From a checkpoint of a small transformer trained on Wikipedia.
Size: width 96, MLP 384 GELU.
Architecture: LayerNorm before each block, no biases in attention or MLP, tied embeddings.
Training: a variant of Adam for these matrices, 120M tokens, 7337 steps.
Each number is 128 + 24 x the weight over its row's rms, rounded and kept within 0 to 255. Layers, rows and columns count from 0. Numbers have three digits each. The size before them is the row's rms in percent of the matrix's.

# layer 10 attention output, 96x128, rms 0.0668, rows 0-50, columns 0-127
103:155098117132053115165100114167109164116129086103165119160152139122106137097131139130140094142089085127137125136133141177134174118167120146158136168115112143107128104123083121116115107149153115124129142122137159110122149155092095153117096130140151093159113141153123103111145110125128107133166105123078124112152129129100167138164120146094164145084096109102110130127124109101177144126118
096:120131111116153153116123147157156096130131138147111133118105188086161162145124105155168125143139134056126118140150128169113151108103132121113154161130132106150141122139095080120176115129127178107131119123176139100110096077112126069173162132127128165135155116152121134141116133110099117130104143131121136092141102095125117139090141159103177129128130141156105153139129134120163105154160
093:153161120147142106140149135168108102129148129110170082149119110121141154093123114104140139135137122104107103145095130153127096167110119148135105134116110126111111091095111169163131125128132134143121134120103132174156191097140117206130151140161088116110116155159122120132095121140090161171143117118142187165150107084112117122139142131142128126142094085124081113147104115097113114142143
094:151113127118150180153135138180110118153110165154137136165161112139125097164135118151120099154161093136147154101143136173164183158153126105128132123147126136130125136167143097117119125167140155095111119153179146124119131110107154139110112095130128127119113155164099185122121093109130152154088113090111117117126146127131154112149117137136144160089142120104116164162110093111129122193101
105:140138119120109113128118125145114138160119158114152117099126148144119088125147103127120140137151111095116106155127129121093150178089149146123137114132135134141136123122122141110135119147109114111142102141099124143210140170138094088162109139146089096121181126104097049108173184170084145123137164134113152104145145131112125144121145109148148095141115140110158117081101160115111158124150
104:117108175159127138142113154109099135138125083177111113121110113120169113180131153118110175100151147144139112135127141150131173092101130141179110164094134163112166132163111137089130169120109130100161138168130105116149118137136102134126117160127139111155145130104153122065147115107139153083166151135122141105147117150110146148127145146170106120151118101161116148109101144126077102102118
092:085122121094161127119107127101121181125137106153145113113116124113140158108171128154146153080181165169109125125145109145177153138118115087147134136134150138138166114116134122072129120114118149093116170127128112130096125113146095097171109130121125121135117115133169143133143143104117137103127139095146146147138126085182059125126121143121108168116127198133140147100106128151138145115159
088:113130126139114117158119100095131162110112182118151137105139105086122147161136097113135145149136087100083107137139106140134126178137161148148074159096118147125136132135093182115141113140137133155138134110108155125135173123132128143130154140162134111159161112091159085141167150126104123133120145138130109103145086171116158125170158190120132130118140161111141131162135184127099147098115
101:148106096152110143114084097115127160134109183129129155110115130138096110176109123174125119112113146141105120165142127125134145132140103122142123074132123137143120134132136126131124159129148152098112107174135113073170146148141111115121135184167149123150148187088140132127169133164098135167136160174121127115159108118139105150176127133157123081148138151090099131085117152108154140137122
097:108139106078128122113077112095100159149131149145127129139112133123118153143118108086085162143193148135142131113148101112093152169146118152116117130093132093153142138117130121144147121125119160171130119128109094159164159165161131131144160121176078124104115114091127117083141162185098145113139161141149124141120140097141114166136139080156159100167124126137131128105113140139109145136151
075:138129114170162124117110111136121110161140100113125140139152140133105113179131100142182175123141117090101188113146130092127153106136143155159143100106138072111143190079123112120160120130140096123108162120134126196125138132156131108111098137138133105138095166104175142143113107161136112151165162116133149156128103135149124118104098131153105103133130117141130097129158131107078118128125
104:144146137130154138122104102150079176137150153150123132125153132105130123107126083182126110100146121103125137130109100139162138121167106139164157167102110144103136147144103166073108120126152133145140167111103170108133107097132116128141132169131175122153109116103123145105130165171110166096131137116128131108114125103117151144140139116101136136183075075145123121182110145121107108102164
092:103098126142131162108137132183072137144120136143113145129141128130174107144136161144120132132127117111105096170101155126157122130130145161125139137130120152105114135103107120139122141121125132149164131146108161112114148088141074168131131168107187093180100105150142133131145079127124151103134115119105151100168129137093126136163107150134130139122116121155067161100115135102190089089135
096:137156159117132081151136117143133106155170108151129112153131109118140086128158123161155102107134140135140159119114153090170143164089145085128134125165098114089098140113128108106105116132130089130129107119134127183148162149194107134141174089097134140099117127133139111156133123104148135158120159177142169131129081098141135144096140120109079145170103145151115110104141164123114121132129
095:162129133157158157139096113104115152101129115094155092103105102126088131126148152140153154095166144117133105128114090124123139154144129101164123170102105085087121108125142141115125149108138092108140120107162152094143102096098148127149130141121139135121101096138139136129087160145124137089138096064080135161103148100132127119113110153155113176139089111106115142126138113119181105099179
108:140151165116111126138082125067139119111134129126165116101145131105097089119142121135171094122104168117086160155138126133142120137115078075087112121116131124125163096142090140106124087120143146100143151101122141148134146126121147162078102144140176131138124177128119110128101127123143117165128069126141135158115113154127148115129110161112142150083119104106167157142099125078145143109116
076:096122170120164134167116124126128138102133125114086102102122146107151140150098165074135111126116157139119174116129095165148149148098120125094137121147122171147096122139083162103136130131114170136076103128132139091126130120103137175124109181134140096125092097128127162149153143137128096154143091091127153153131049100123113110121129118136181127136103133106136129120130099144161130113119
107:119112161122134136105106128133095097099133163121136138100096107101153131154098088140161157120119144083105097126112124121117146127093145166123104144087112151146155141148103116120140149157098156105160144177104130101140133123092117157126088139178116096158142165121149151109143144150110118114137080092080113124154149174078152101148145134135143095131105115111100104174114136104126161137097
102:099158162110157048120139138129123130139112127122105126133097138122091163123114109099108150152126157087138120141118087109090118137099122152131144138193136119143141130105128146108148153123096146096129114132114134079155122116110099128187150152117148155163141095082152120118155159143120140135159136156115141123131148115096100139125153148154141106161106127183109124114073157144150084100135
106:104138172114102127089126143141136186111125140120125111159118167192131109117123121126170118124114099129108125133147116108088108106128152123123122081117113111115086131122152150142148120148184114147072153128128169132107137114127120171143122152080151114140146098141117117135089124106109143151088108100134172131137140108091106140143147127057127142113115092134124104172169106116138142145087
118:118159124085196099115162136151138160141132108141097137144141128101150115144165137114136106129154128118140170143144103140138135091119130147112155127124173102115162121070151126104133117105110153117147143127115175142107132079114152183125152117116178118130114134130102125103095110122153184161101125150145158130124168119148128157110123133133117103138147088160105107170140098177104145156107
092:126137122142136174106162094126103083141121091086140132121143093079122178145092153148128150199123128144153138130144128107135128137112121132111111104156131170134159122139090132138141120101127079098141090157080148167129166133142098154111110139168120086121120111135117122145130128139099140116134149152109146121143125106118151138125190149173172118152157130168111088130118141141164134147132
102:097146174136113115096143150083126154105151113146134119119115168101095128124099138153134142099123170133088103122132118106098123141085079126143130177093117158156158101141128134111128168109128139137132101101122120122156101131153084121132094150143114168121182162120154104120119136107121170141120191100141132122114133110142072105132106135127133112133166177157110122096078141133140144110127
113:168133102134118148142109086104146132130120107175135155125149110136115118172174144139099111159103141153142173130152083116131142098120097110140118132103158116140146145120147110115123125121141103118119147155150094168151142177119193105105121133145119175128117116123142171126135108123126135109093092127114088151109122131147120094089113150151099135091143103148152147136128087089088171183108
088:092123143166182152139085091100116139095111173118139160130066148156114146126140129190133100085144132129137168133099109159110143104149079102157146125120096150109115122147142133073101166076131132171114154104120140096138075125142135127133161129125133147112146142131154141131105140163116116128127124125123142163112102150140127137107119125153129108175136151109137077109107105128137124123143
100:127105101135111126099146160153132120150123112102138119103087163152136100108107125092143146134041112134130117158130188093101103110146151095091155097121146125127091139136152116111160123184151101099103179105113176127116123137146144150119111147150155105143089131171115119117124118116117083146105114089102160108140117102127169120161152115116122141136123148123123109152117127123141085106112
097:081143159104108135117184169149192101132133130148134118156096090147156108107110120094124138148131153096115114100122093154155120144137101118128144104110139080095101102146148096118131088130136126166141122127117131178095117146137143144122162080127143105137138125144140115196118125145113072134136119124134118134144097147102133174133120096150111123119085084120157142155148140146149140150100
101:154110110139165168103099130196079178094145129133135168145111160108124093147121131112120119123106108129114112116112102126094101154162180138105101133111085153104094148118136117130118160112105150134142128141139146114136142091154085141145133101128146089139125165131114113112110143169107110134153173119130170127103109077107087162121158141142148127179112129108116159123124111142148087119131
104:121107101113151137149118132106136151133144138135083144093142119177139106143086113150115095091101157157141065145096102152149151128140121155176102133103132082160129140163099151102081097140104149153179106122120134125166107131146160132126149145126154126115131107083138095103171123155094157097127129126111139117132092120124141165088113113143109152175142122145156143103110138126090109120139
085:159083129157140133157089118127129168150140101133131134145118103112113144145138205087126149085165134180133137118105101108162119129129127115157075141126150109142142098134117112131080134088127147137140119135141150185094126130128131128131148095081129131092113171154133110158122113108148171153141145117113146163081117108154149107102133110103102146123161138167145135157136127160137125128083
114:157112139145121131107120116093110107127163092172117128064147133133143150140128093120131137103113147176078114114119148126159125108143127102117174142089161114164156106142106145115121123106107109091117175125113140157091115151116153148082114116094138103136170178110106128117106152110171113141106119109155154161124120122136160149087119146128113144064150154123117126154152102113125098115095
103:118144117090108123092143112152152142120096172149123143161132161161172130105104184104112113151147075085134062125146152144132108129142146137128071095112118145125104127104144070155135127169149129133122125123157095117142153148129139118139126129147119126104114179131115134162134111090115117158135153162076113106146135166125137122118098146116139139117155144086148147131109085109152105106153
106:153154107153127143145145167129142133108115157182080149129143186102131107083107160133098099111157129120065142146166152090154126125160135087093113089175153124149107099121136138157121171110133128176147137121125130081151113110128121103109170138120126109150090114100132138131123080108119162121086150146145150142132102100152107158133102092118111126139101128128131119116116127131117096124126
091:157134072130108157087102137160113142132113131117180149152141151129085070136123128163109113091087129166130116151136119090148125151168161083140058119120109105142112177110117098117115150134147121121116129103117152119111092144105138094076090133110142143111127099138132153126110152103133130127116138132096085136127138161173180105135143169135140156129123147108120144129112136141129151148123
109:155128130119124141135142134113087102116157165113138164118130147146155157084131130089087143090125109139138130132146157145133153137132111126111160175168115085168151147142114125149130128137127096161102177128151101146085149153087165150118107102129099146141127121145153160098111150097189123128154110116143098180120183120128146112125099131134086126100113111130107120145161135115120171169148
095:128151143131166085143153144089154158118142085141093124139073126091092128106167158135138137090107173097077101117109083152117133112090122154107126168161153140132153112084083134135143128089077135135115154101135134100082144150112124086125141115148164140144112135133137121128122128112147126162125105120109114138106136168132112119137091107109157154102155139155118174159117132127107135141126
086:115168131100148088100151143147134111129159152134082118119081160118148140163140126067120132145134108085141125134135145107080087155138135119117137075155159111117118127115136124143129146169119142139112131082109158196140103160157143183146120122136122121132125139132115107133145139153142158138121183150146148155127140107117089159082134104154107112121122075128126113136156099129141086108114
105:127159099124084093120143101102168098157149116115102157114125209121140122135150119094118112178122127111133115116169155126124105105133104119099101139129146071145127110091125099152137128146114153125133128120128114140133109212094116111125122122169089106155091121111134135168137119116117121154113096137100143094146135133148117082118125159104104155099100134097115084130147128090132145115139
095:112108101120123120130174123148129136181120092114136119133126129125121137145158088119138165173150134023151078154082143145115181105111125141155130127140152130135131106083139139118083138126116121097136117108114116155151107164127099145143105128108069130114141109124131154115150176135142124106168138112146121141111124134154135125135121100132120121108171174147131138099136128152088153157111
090:103137115096116126103140161116124137155165107151125116086179092081107138143135158158134123129189152135161114152119101153138152095123113077128134179126152140141158120118103128109130091122133114138074131108129152145093126148095141159114149105095111132107125097130091122129068118114139163139145122171158131142137200097125113134111114096121130126125137147108101172141143140145112107156110
098:147087128110166157082150145154100129090112144125142162134114114150126116161122132135089132126146113125126097154141171125115092169153185094151174126130114117170102147145147167148098110116130121124137159100121149152111137160081109126147151141124097127157167182127169111154123136114087097135168154142135113141130127117125138112110130146098081152135115128104144101139117152062106112127145
120:106113117161115132126126131132119136103134138105119109129151100160135118116137167139110125119133131131108109137113099121134144130129117104140103142114124154105066134135108136164052121130111140148130099125129076146144108180151174072154150096110076154134172128126178137159122162137137106074151137169155084117122143141137107106116155128177118144126135166126181145093145131140136128161148
109:106172145140164087182135121122168123075128139135157112123144126132122137126169140128129092126168142110122140117107104151112119120097127135155139137149152088130148084131089164090137133141123143091187083125129112121153144119156136149135119159121119127132136121127120094089148102147157151147101187128159168149097080124123094182094115094126119088141105137139117153138143122118117147103158
107:111124143113117110159146177127124111086155098102139154137103134141091154091115101108121124126183153161159146122120145140118096173120121113125166147142141113183157120152121166131144119144074135140134118106136112129171146120188105128169159135136101123135119123095197113116153118144114123132124167118115151136112112082148102137085134114158103126159127143157125109092124132123122090112173
091:108161104160119126078143119168114121133137173116113093124123127167140117126137144122149128094145149123152129137111148106095091108169134122128080125143103116120102114132184146132094155139134156092108145149101132120131157117128118173071129108122127071150111166108145111120137105085096087070144097121120160115163094113161112144146172112139141104101112143109101165154136125152143140129127
092:158111118139141108112122123119126120117085149097122150124132126153119115152180162126102166123135139115125138129152148111149067144147161124146135101132114118153134147135178150156086123087133130148117152047154065140112110116093140115108100116116114134095128111149132107174101163120152130145139126125136053119098103130110098115099124126105135119083153148122155173117158110125135135147159
102:098135143135120114119118126127112145110143147111083138109130163131078109098089120095146108141141123125138147140149170106103096108130130127108125122168130131155111127157097159160165132154134139080141131150093142101114113169141094156147107167162161101179112138093176112101155177161114130089128168139102131116149133162119170125122116130121104095153145125105110094135107175123148114084104
088:116158156138094155143126110179112108128150148162151126091086164132146153115122177137130092108132108141120087131131122128111131125111113111146106147106166161122121103146122165106120105151116096131151132121141142098137145072148130144094142130089162138142113102147056083111107091143153154117125135136136146144109136109099125163113125095113160089127136104163121179126158168168141092131105
097:130121119122104109159115159144127094176116088096087123130106133119134131106145109137163114129140109113172117123132156165093160129142151131097106144107161140131160114162131152125098111173102153082149126115119138136142144131084115146136119151142089109172151130136143108119147141147127107087158134108067150108157127177099171115142155159155134145124138140148124118088115181106163132093084
103:139121121119151119109126095124124161131115145118141135146135137081103130144182154135137144145126129162111164133130099115115111113171123159111169130098143148139152106084115159151136151107128120127115151114118167198162067086140088109159149090126136144107118114140125136109129090146141160156115118126145153131097132088119094184103161137135101135151155077162111102127117102103127091093128
107:140076099151140148132081108150110132124130121133145138159120136123121113109137121143150172085127119112114103147144111094151146124178142126129081123101108119099101158166113149074131134114130118109113117166122136097153142165091129134115098103129157144119127127139126158174133095132115096132143090113115086129135166150113161087173136186140143176091095159107124180125126144115149161135132